config.yaml
d_model: 128
n_head: 2
rope_fraction: 1.0
seq_len: 512
Each number is 128 + 32 x the weight over its row's rms, rounded and kept within 0 to 255. Layers, rows and columns count from 0. The size above them is the row's rms in percent of the matrix's.

# layer 6 MLP down (transposed), 320x128, rms 0.104, rows 272-319, columns 64-95
size [ 93 103  98  97 108  93  92 107  95  97  96  95  98 100  99 109  98 112 102 101  95  89  99 102  93  97 112 103 101  95 101 101  96  94 107 107 107  99  97 104 106 103  97  97 101 102  98  98]
[[127 107 112 108 123 141 153 143 108  81 134 127 112 107 184 171 132  84 110 137 101 145 174 161  91 128 146 128 137 143 128 165]
 [160 127 146 163 132 122  99 143 169 147 135 132 147  75 140  70 185  69  69 108 161 110 173 106 116 140 124 133 178 183 153  73]
 [131  98 143  82 130  98 116 127  94  99 101 149  71 166 174 116 168 154  89 116 116 138 140 162 157 119 104 193 106 118 137 121]
 [ 92 162 162  48 155  86 120 153 126  42 164 159 104  95 202 122 190 167 132 114  84 179 129 140 149 112 136 110 130 129 132 102]
 [163 104 141 119 134 149 166 134  67 110 158  68 172 166 116  78 143 116 148  96 140 115 129 110 119 141 158 122 122 187 137 112]
 [110 134 162 138  85 154 174 109  57  77 126 120 132 162 123 109 164  96 153 129 151 214 112 144 163 185  74 126 141 146 147 170]
 [148  89 159 121 156 114 117 142  76 143 158  90  94 157 164  82 177 162 144 152 127 125  99 100 107 110 186 134 112 116 155 163]
 [129 173 177 114  92 196 132  77 117 143 116 123 144 170 107  87  93 100 129 120 111 162 140  88  95 134 121 146 123 181 117 154]
 [ 92  96 100 115 114 158 145 127 130 114 101 174 124 143 141 186 154 107  82 160 134 150 137 122  95  65  96 137 172 145 181 105]
 [131 101 112  75 142 180 129 102 124 131 138  98 174  59  54 143 132 109 172 107 106 112 122 154 122  45 124 159 111 178 128 102]
 [106 155 156 148 123  98 162 135 165  61  85 102 143  97 100 197 151 131 134  63  90 154 106 151  96  97 172 106  50  91  89 166]
 [123 105 147 136 155  91 131 138 152 151 169 103 119 161 121 111 113 134  82 140 151 120  79 109 149 100 100 164 168 121 111 174]
 [100  97 117 169 124 128 173 149 157  95 130  99  71 157 142 107 110 172 161  79  83 168 133 120 132 107 156 166 105 108 112 121]
 [138 169 132 117 145  95  81 170 168 147 115 167 114  89  64 119 148 132 145  88  99  99  92 129 116 116  86 174 143 134 109 180]
 [166  57 130 131 140 111 133  94 147 129 115 196 101 171  84  70 144  90 127 113 169 115 103 115 136 138 165 104 167 109  81 125]
 [165 159 191 119 139 100 128 162 148 126 129 138 112 153 121  98  90  76 143 122 122 119  88 144 135 151  88 127 139 124 122  57]
 [158 121 147 111 110 125 148 162 177  99  75 118  91 127 134  71 116 119  96  49  95 120 153 121 150 130 153 149 101 157 101  99]
 [127 111 177 131 124 140 178 180 176  99 122 105 198  89 182 152 111 154  91 139 174 146 121 100 101 108 145 134  90 102 113  90]
 [ 90  92 110 161 101 131 158 141 105 159 110  46  96 116 138 192 134 124  75 139 146 151  98  94 108 144 102  88 134 123 134 118]
 [167 121 173 116  92 121 129 184  58 118 191 143 153  55  98 139 156 138 144 144  94 141 140 142 140 106 165  76  73 141 210 107]
 [ 62  55 151 188  85 173 140  99  76 140 116 136 153 144  99 108 176 139  80  84 163 115 154 142 114 115 150 128 150 122  63 129]
 [ 97 158 136 113  98 204 133 184 144  97 167 112 117 142 149 113  99 122  76 111 150  23  99 136 151 165 116  87 101 161 130  86]
 [180  97 138  91 159 109 148 119  98 115 123 108 138 130 109 145  82 170 105 116 174 129 126 128 108 102  92 160 143  98 127 162]
 [109 126 139 138 143 173 159 121 169  95  74 165 168  94 103 229 144 121 165 164 116 146 186 109 142 114 128 132 145  98 105 150]
 [149 146 130 161 103 180 124 137 103 111  98 111 133 149  95  59 116 137 180 123 128 141  70 152 104 123  94 107  88 127 148  87]
 [141 129  97 127 130 207 130 120 139 109 129 141 146 189  87 158 136 123 156  51  90  95 139 169 154  90  80 109 129 135  82 159]
 [ 79 111  85 148 151 134 126 100  80 175 153 141 159 119 145 131 199 146  63 156 175 185 129 127 118 154 134 193 185 127 117 160]
 [163 129  98 193  97 160 173 124 144 192 132 155  92 121 131  49 113 119  96 157 124 125 137 107 175 142 108  82 166  22 119  79]
 [125  60 125 152 149 105 121 127 192 159 141 191  99 105 149 158  92 189 108  90 159 100 146 134  96 160 117 142 125  80 118 118]
 [140 155 145 112 184 151 124 125 140 126 100 186 130 138 125 136 122 202 136 156  50 195 141 175 110  99 134  99 100  70 133 162]
 [ 98 147 142  82  99 123 171  97 110 162 152 121 101  80  88 149 155 154 152 121 156 130 116 102 115 154  91 124 113 168 115 136]
 [105 158 129 140 137 168 120  93 145 114 131 130  77 106 136  46 144 133 144 131 166 162 153  70 100  81 103 142 205  97 101 158]
 [111 155 110 104 108 136 103  99  52 129 128 132  89 170  92 164 127 138 160 115 150 143 156 138 166 152 124  74 155 140 159 109]
 [ 82 104  88 133 193 169 186 103 116 164 152 153 118  37 166 113 127 113 119 112 156 130 124 128  98 116 144 148 172 120 156 121]
 [107 112 157 121 125  84 122  81 132 185 134 126 148 102 142  68 134 153 110 121 139 121 140 119 134  45  37 131 163 127 133 151]
 [163 100 137 126 162 134 181 196 235 123 151 106  78  98 162 205 134 149 123 131 160 153 129 131 162 141 166 117  63  88 135 175]
 [155 151 127 162 122 141 174 111 140 166  99 102 126 118  58  51 110 122  83 126  67 115  76 132 104 138 153 124 148 136 137 117]
 [ 33 104 180 142 114 145 118 152 229 152  66  98 138  80 173 159  95 125  73 148 116 116 132 121 147 166  95 113  99 110 123 135]
 [181 129 105 152  85 129 121 101  68 120 135 112 121 110 123 147 113 109 100 108 158  95 138 112 155 147 122 139  96 109 114  94]
 [157 145 148 129  80 161 141 160 132  78 157 165  98 154 103 192 152 129 113 118  72 154 110 105 120  84 155  77 116 101  96 176]
 [153 188 118 179 128  73 165 157 103 109 148 160 174 167 146 113  86  96  70 104 108  92 120 128 135 146  80 126 118 157 138 127]
 [ 92 107  73 125 146 184 128 126 136 136 128 134 152 137 173 139  88  99 113 131 154 133 189 102  85 135 178  78 150  58 164 114]
 [124 154 121 135 160 139 145  99 137  70 168 142 141 108  91 112 104  91  78 101  79 171 111 146  96 129 127 186 139 104 109  86]
 [145 197 154  67  74  75 112 141 108  97 195  84 126  82  81 145 141 145 149 135 180 122 189 118 161  92 159  69 126 126 146 143]
 [111 112 108 125 160 114 158 117 115 173  87  76  99 126  72 110 126 143 120 129  78  88 153 109 160 166 136 183 150 124 141 118]
 [119 164 108 141 168 155 217 101 122 111 127 100 168 136 114 171 111 106 145 156  94 136 177 164 140 101 147 125  81 114 137 126]
 [164 190 119  94 131 104 125  91  87 179 121 141 146  51  68 243 142 120 119 151 149 140  83 155 136 113 142 129 109 100 127 107]
 [ 94 163 135 117 115 123 141 129 112 134 119 111  74 186 158 117  82 137 142 177 145 131 217 161 126 139 164 123 141 122 146 175]]
# layer 6 MLP gate, 320x128, rms 0.118, rows 273-319, columns 64-95
size [ 95 101 102  98 100  86 102 106  98  94  92  94  99  99 107  99 109 106 104  87  91 101 101  86  97 107  93  93  88 114  97  98 110 105 104 104 110 102 100 114 105  92 102  95 101  94 102]
[[ 91 170 123 116 101 169 147 127 112 152  97  99 106 142 134 146 134 151 124 181 111 105 153 115 140 117 123 135 128 102 119 187]
 [151 125 109 101  75 139 159 146 137  40 103 145 129 206 160 143 138 100 126 161  84 120 135 170 160 138 128 126  84 211 101 139]
 [137 111 152 123  82 100 137 115 118  89 158 120 157 126 185 125 142 162 168 192 141 118  65 161 184 113 119  79 128 112 188 135]
 [128 133  93  66 129 141 121 110 133 107 107 184  99 141 111 130 146 144 184 197 123 174 137 128 174 133  49 167 144  27 142 155]
 [140 135  88  49 166  77 101 140 140 161 102 157   0  90 135 140 109 137 161 134 113  69 146 115  95  98 146 127  84 108  99  87]
 [130 131 139 162 102 199 155  92 126 148 158 134 157 101 113 110 154  91 128 168 116 134 157  89 145 126  88  99 104 129  49  58]
 [136  88 119  55 176 158 131 160  44  72 167 107 110 212 143 155 158 143 125 162 186 125 137 126  96 142  86 175 154  92 146 161]
 [135 162 180 141 131 154 138 132 152 167  85 107  80 127 104 192  95 141 167  97 123  84 118 125 168 141 172  91 109 106 109 150]
 [161 139 158 108 148 104 132 134  89 108 152  96  81  94 149 129 131 137 179 189 146  87 130 111 159 127 110 120 123 137 145 126]
 [109 101 134 132 111  99 151 131 131 118 118 102 146 103 128 158 151 169 119 181 126 172 124 114 153 158  84 156 142 169 139 135]
 [137 105 121 130 119 116 199 156 138 140 191  98 154 176 104 136  87 126 116 155 143 146 103 126 138 151 107 168 127 162 114 147]
 [ 66  77 138 127  94 118 125 127 188  40 166 118  89 156 149 114 134 164 142  99 106 202  48  92 163 124  94 163 120  85 161 100]
 [162 136  95 151  58 197 133 142 159 163  94 128  88 109 114 150  96  88 139 112 163 141 105 168 130 108 137 162 127 116 104 136]
 [117 142  90 149 117 111 118 141 163 134 105  39 129 162 142 114 109 166 126 150 142 137 113  86 164  98 110 148 127  82 141 119]
 [131 108 149 130  58 158 170 137 134 111 107 132 137 154 151 132  98 189 197 131 139 113 119 133 139  77  94 104 139  96 104 122]
 [136 171 140 135 135 121 134 154 104 124 179 106 157 148 124 137 111 137 159 191 176  99  92 156  61 157 110 145 168 147 129 154]
 [160 124  80 114 102  99 164  99  51 118 138 148 207 167 109 126  82 128 163 170 126  67 119 135  95 139 123 151 105 139 111 128]
 [ 78 154 110 107 144 155 123  91 200 134 137  86 112  94 182 127 158 124 124 118 115 121 117 124 160 152 101   4 140  90 110 164]
 [101 150 106 119 138  56 183 135  46  70 127 207 162 131 127 144 153 147 145 158 106 137 167 119  95 106 109  92 159 190 146 161]
 [154 144 153 105 103  76 152 212 179 125 160 124  96 109 103 127 113 163 139 191 112 141  85 128 142 174 126 116  98  97 121 171]
 [125 132 104  74 182 105  96 115  87 154 125 191 140 147 163 140 160 149 148 137 148 116 107  65 134 149 112  93 158 166 160  84]
 [124 114 116  92 177 112  77  66 111  88 152 120 110  94 141 144  87 105 120 125 154 161 134 170 130 131  68 136 137 118  72 163]
 [ 86 147 152  94 150 104  74  94 150 150 120 119 132 176 156 163 115 174 142 102 116 115 112 157  90 127 136 150  66 123  80 114]
 [ 57 143 106 147 198 105 172 122 172  91 134  80  55 179 124 132 162  53 119 130 103 187 174 144 165 123  82 105 130 166 146 131]
 [155 146 109 101 155 167 162  80 124 148 139 120 101 111 115 141 130 170 107 165 136 184 122 127 144  98  99 164  70 136 115 169]
 [166  90 120 120 106 108  98 100 142 141 152 153  93 152 158 200 115 117 165  97  81 146 138 135 114 121 114 125 191 138 137 103]
 [116 117 129 135  82 125 154 147  90 154  87 185 109 125  93 132 169 103 129 160  96  87  83 148 116 140 127  51 122  75 130  47]
 [163 133 106 118 132 156 143  67 190 136 140 136 117 133 111 116  92 102  93 155  66 200 137 164  99 133  84 132  93  71  81 167]
 [112 110 100 106 145 150 115 114 150  56 137 131 144 133 130 122 107 126  84 105 127 194 144 128 172 120 131 144 145  98 160  77]
 [152 126  99 114 171 154 155 119 127 156 114 133 121 155 183 134  82 137 154 139  81 110  64 143 155 136 125 140 120  87 176 148]
 [138  81 108 126 100 129 190 172 124 153 141 121 179 143 141 144 107 162 156 129  69 121 116 115 172 157 143 112  99 151  83 100]
 [133 132 108 111 198 104 152 140 130  55 114 166 112 182 135 105  78 124 132 100  82  80  98 147 133 140 111 129 114 159 105  93]
 [154 147 145 132 167 112 124 111 119 143 113 139  80  85 165 141  82 149 124 138 113 137 149 161 113 113 140 140 177 111 119  95]
 [110 140 123 128 141 145 128 171 106 164  57  87 148 148 145 175  76 159 151 123  94 160 127 122 153  76  62 125 180 135 176 110]
 [108  76 155 128 169 110 131 188 183 137 116 151 103 179 125 135 104 134 100 134  84  82 131 145 122 113 166  73 110 125 108  91]
 [ 83 151  75 177 193 151 111 120  95 121 133 124 137 185  78 166  67 194 161 142 108 142 103 105 121 146 140 125 119 136  83 122]
 [ 97  99 120 130 127 120 100 164 170 179 126 127 114  90 134 149  82 136 133 144  65 152 102 112 130 157  93  67  70 114 107 137]
 [106  92 115 135  75 109 176 112  79  85 140 111 182 140 159 170 106 116 125 151  88 141  84 141 138  97  71  76 123 142 171  79]
 [ 82 138  92 117 160 104 127  76 145 188 102  92 151 145 139 134  97 131 118 168 139 131  99 194 237 152 161 177 103 154 208  89]
 [158  85 160 104 153 163 135 120  72 133 144 152  98 135 170 133 144 164 127 117 120 164  95 102 134 152  91 147 101 120 109 135]
 [119 141 101 108 170 129  85 160 112 167 179 108 120 136 168 124 163 164 136 139 155 153 211 129  98 129 164 159 103 130 107  85]
 [111 158 186 124 152 105 150 180 189  66 138 101 162 143  98 130  81 133 152 136 160 177 148 126  95 131 123 133  85 161 130 152]
 [ 88  66 181 113 115 136 145 114 173 153  66  55 128 157 110 110 110 128 108 125  56 138  94 135 163 186 157 139 114 142 130  83]
 [144 161  81 100 147 167 157 127 150 140 154 107 130 176 132 150  92 157 169 115 139 100 160 123 122 103  85 178 123 141 104 199]
 [163 207 140 149 160 220 117 117 221 114 113 114 121 131 136 141  70 147 108 173  71 186 143 143 146 103 106 154 162 164 127 132]
 [ 80 201  95  68 184 129  99 145 108 107 156 196 146 151 139 153 144 167 157 160 172 149 110 118 190 165 145 131 166 135  88 139]
 [118 168 112  87 147 100 137 146 111 103 152 183 141 204 169 132 119 164  91 181  85 157 137 151 128 110 180 141 131 127 155 157]]
# layer 6 MLP up, 320x128, rms 0.107, rows 273-319, columns 64-95
size [ 97  96  99 110  97  94 109  99  97  94  98  98 102 103 103 102 110 102 103  91  94  92  97  91  95 107 101 100  95 111 108  99  97 107 106 108 105  96  99 102 102  97 100  95  96  97  96]
[[131 106 110 158 123 186 169 136  96 148 127 116 146 126  73  85 166 132  58 123  92 128 139 105 115 139 141 159 149 152  75 195]
 [116 126 167 172 108 129 113 168 155 115 137 145 137 115 124 104 111 101 148  89  97 156 153 125 121 168 136  81 117 130 147 120]
 [148 128 100 169 107 165 134 157 109 177  83 106 104 167  76 110 107 118 167 136 161 172 138 120 124 106  95 127 159 130  79 173]
 [124 203 136 165 112  97  75 104 167 119 134 133 127 149  96  66 120 153 136 155 160 108 175 158 110 135 131 111 149 134 151 144]
 [185 141  86 131 130 127 149 104  86  64 149 108 148 113 125 150 186 137 153 148 162 142 136 160  92 144 110 125 139 146  88 155]
 [158 118 185 104 127 156 189 116 153 116 108 144 113 145 132  86 151 108 122 114  94 118 110 161 164  75 147 121 112 114  98 135]
 [164 137 158  91 121 127 137  99 170 152  95 108 113 101 153 108 139 135 192  74 139 147  95 145 103  81 112 187 158 154 156 144]
 [149 123 140  83 113  95 131 155 115  94 135 118 103 141 128 103 134 124 115 166  61  88  83 160  93 149 125 112 165 160 117 123]
 [128 149 135  97  56 142 176 172 115 145 138 150 142 153 126  96 149 174 128 169 135 160 130 133 118  71 146  93 125 127 142 118]
 [131 120 165 179  87 144  70  75 117  86  29 126 179 132 128 174 126 150 137 164 126 125  98 148 175 154 165 159  71 121  64 110]
 [201 103 119 180 110  97  91 158 107 125 131 171 153 114 145 137 156 141  93 190 111 134 118 123 206 147 141 219 137 116  99 142]
 [ 75 146  90 147 156 176 109 133 111 109  94 150  88 104 125 131 192 190 121  92 127  77 158 136 135  92 129 139 122 152  77  78]
 [ 18 158 125 154 140 106 132  86 133  59 122  90 119  99 160 160 175 130 122 119 148 101 163  81 137 167 105 144 145 111  73 174]
 [130 158 132 144  94 102 135 196 152 118 100 108  65 109 120 169 167 110 161 161 120 199 111  88 108  87 111  70 115  49 122 104]
 [115 197 109 159 168 167 157  93  95 163 195 153 126  66 104 152 103 155 123 120 127 178  99 135 148 162  73 150 142  80 144 147]
 [124 148 113 129  95 146 115 121  88 122 125 116 154 171 114 161 164 147 203 162 117  95 122 133 152 106 123  97 136 110 102 149]
 [164 174  77 130 170 126 125  98  89 165 174  95  51 148 100 117 126 105 137  92 120 119 149 161 162 171 149 121 121 141 130 156]
 [135 145 136 180  79 123  92 146 107 154 182 120 144 103 137 168 171  79  57 118  99 136  50 181 139  81  53 143 163 152  67 120]
 [122  72  88 182 124 119  64 131 176 142  61 165  92  96 181 113 188 118 124  99 146 138 143 140 149 127  77 128 112 165 146  86]
 [181 172 129 117 101  93  83 135 126  64 148 127 130 140  90 119 148  79 128 120  96 131  31 140 129 163 157 115 130 129 113 208]
 [ 96  98 134 187 163 170 168 183 131 127  96  57 110 109  98 140 150 108 132 125 116 178 123 180 119 116  95 167 130 171 134 154]
 [162 128 115 139 126 157 142 124 151 169 166 113 142  68 112 116  91 155 174  91 165  73 185 160 116 130  93  62 112  90 132 142]
 [146 114 120 193 159  93  56  95 158 120  78 167 168 101 178 129 107 135 117 139 106  99  84 132  73 141 121 107 153 163 144 115]
 [138 110 114 101  91  53 171 175 105 183 165 174 133 139 119 125 147 105 143 144 125 127 125 143  81  95 103 115 110 128 133  96]
 [130 163 108  96 158 111 103 172  96 142 114 173  72 136 115 151  95 169 166 125 141 116  92 143 119 146 124 127 149 160 150 158]
 [159 152 103 133 195 131 165 100 133  64 174 136 138 163 126 111 194 150 171  99 116 162 137 161 179 117 114 100 121 110 111 141]
 [169 124 110 100 156 140 142 154 123  94 153 151 111 124 150 133 117 188 180 120 195  95 145  66  96 124  92 131 128 156  79 156]
 [156 159 124  87 130 115  82 152 169  83 103 135 143 122 122 100 172 105 149 132 130 143 103 167 157 182 100  94 133 136 129 149]
 [111 173 145 120 139 146 140 121 144 145 114 188 133  94 128 132 125 165 140 165 152 183 152 138 106  91 151 101 140 129  77 124]
 [ 98 102 131 141 122 145 108 145 179 129  93  93 122 106 139  90  89 102 197 104  84 120 124  94  45  96 170 182 151 118  89 123]
 [165 124 109 139 112  71 104 167 105 151 114 143 129  84  85 151  84 157 149  52  80  73  77 150 140 131 181 105  99  91  83 130]
 [ 79 119 114 117 216  85 148 169 151  98 135 124 170 118 182 106  90 106 143  86 113 120  81 105 111  80 107 124 165 145 109 160]
 [158 122 122  67  89 121 110 109 159  87 140 147 115 119 135 142 152  83  97 120 100  84  80 157 170 120 162 127  92 102 138 177]
 [157 126  88 187 134 155 100  80 126  98  98 151 163 129 140 121 135 102 117 123 164 159 151 123 173 188  97  99 142 125 132  95]
 [169  78 106 112 140  33 108 156 105 153  83 168 179 170 104 116 112 154 123 113 113 152 155 111 116  98 128 139 130 208 115  85]
 [125 176 132  79 126 125 106 121  48 150 179 138 137 110 156 127 117 124 188 104 177 136 142 133 160 119 102 100 151 159 121 123]
 [144 161 100 131  61 120 109 116 116 102 154 143  80  93 154 134 125 153 144 158 144 138  93 116 131  88 121 128 122 211  89  27]
 [ 42  25 116 123 137 143 142  74 125 131 134 126 162 144 149 153 132 101 103 131 138 111 146 138 132  90 126 117 130 148 147  95]
 [114 156 126 127  77  82 140 111 122 158 155  98 126 117  70 113 154 141 145  91  85 109 129  38 175 143 133  70 103 128 171 130]
 [150  89 168 115  68 164 123 200 140  88 137 153 146 163 117 127 129  90 156 135 135 201 132 131  76 171 124 127 153 104  75 154]
 [184 102 110  85 150 116 165 163 151 124 170 148  95 167 176 130  99 157  96 124 140 179  92 125 130 161  29 110  37 137 147 141]
 [106 136 159 103 114  86  86 195 101 127 204 105  95 112 124 132 152  88 133 139 149  81 114 139  98 133 102  93 174 122  24 174]
 [159  88  97 115 181 127 161 156 164 136  62 144 140 152 114 130 149 117 107 159  64 171  64 129 128 102 150 165  93 146 147  92]
 [120  47  74  79 152 104 105  80 140 155  83 124 121 139 115 127 108 162 103 133 135 109  72  87 138 165  87 145 130 141 123 150]
 [149 104 111 112 140 125 108 183 102 101 122 194  44 204 160 169 138 126 158 118 121 131  58 135  86 144 141  70 140 145 113 155]
 [216 124  77 141 118 145 145 133 120 107 107 124 150  91 102 130 126  73 145  92 149 125 169 124  69 148 131 109 114  93 102 127]
 [132 113  78  57 171 116 120 124 152  64 169 189 159 122 110 132  79  77 124  99 158 149 115  92  77 166  91 151 112 102 123  72]]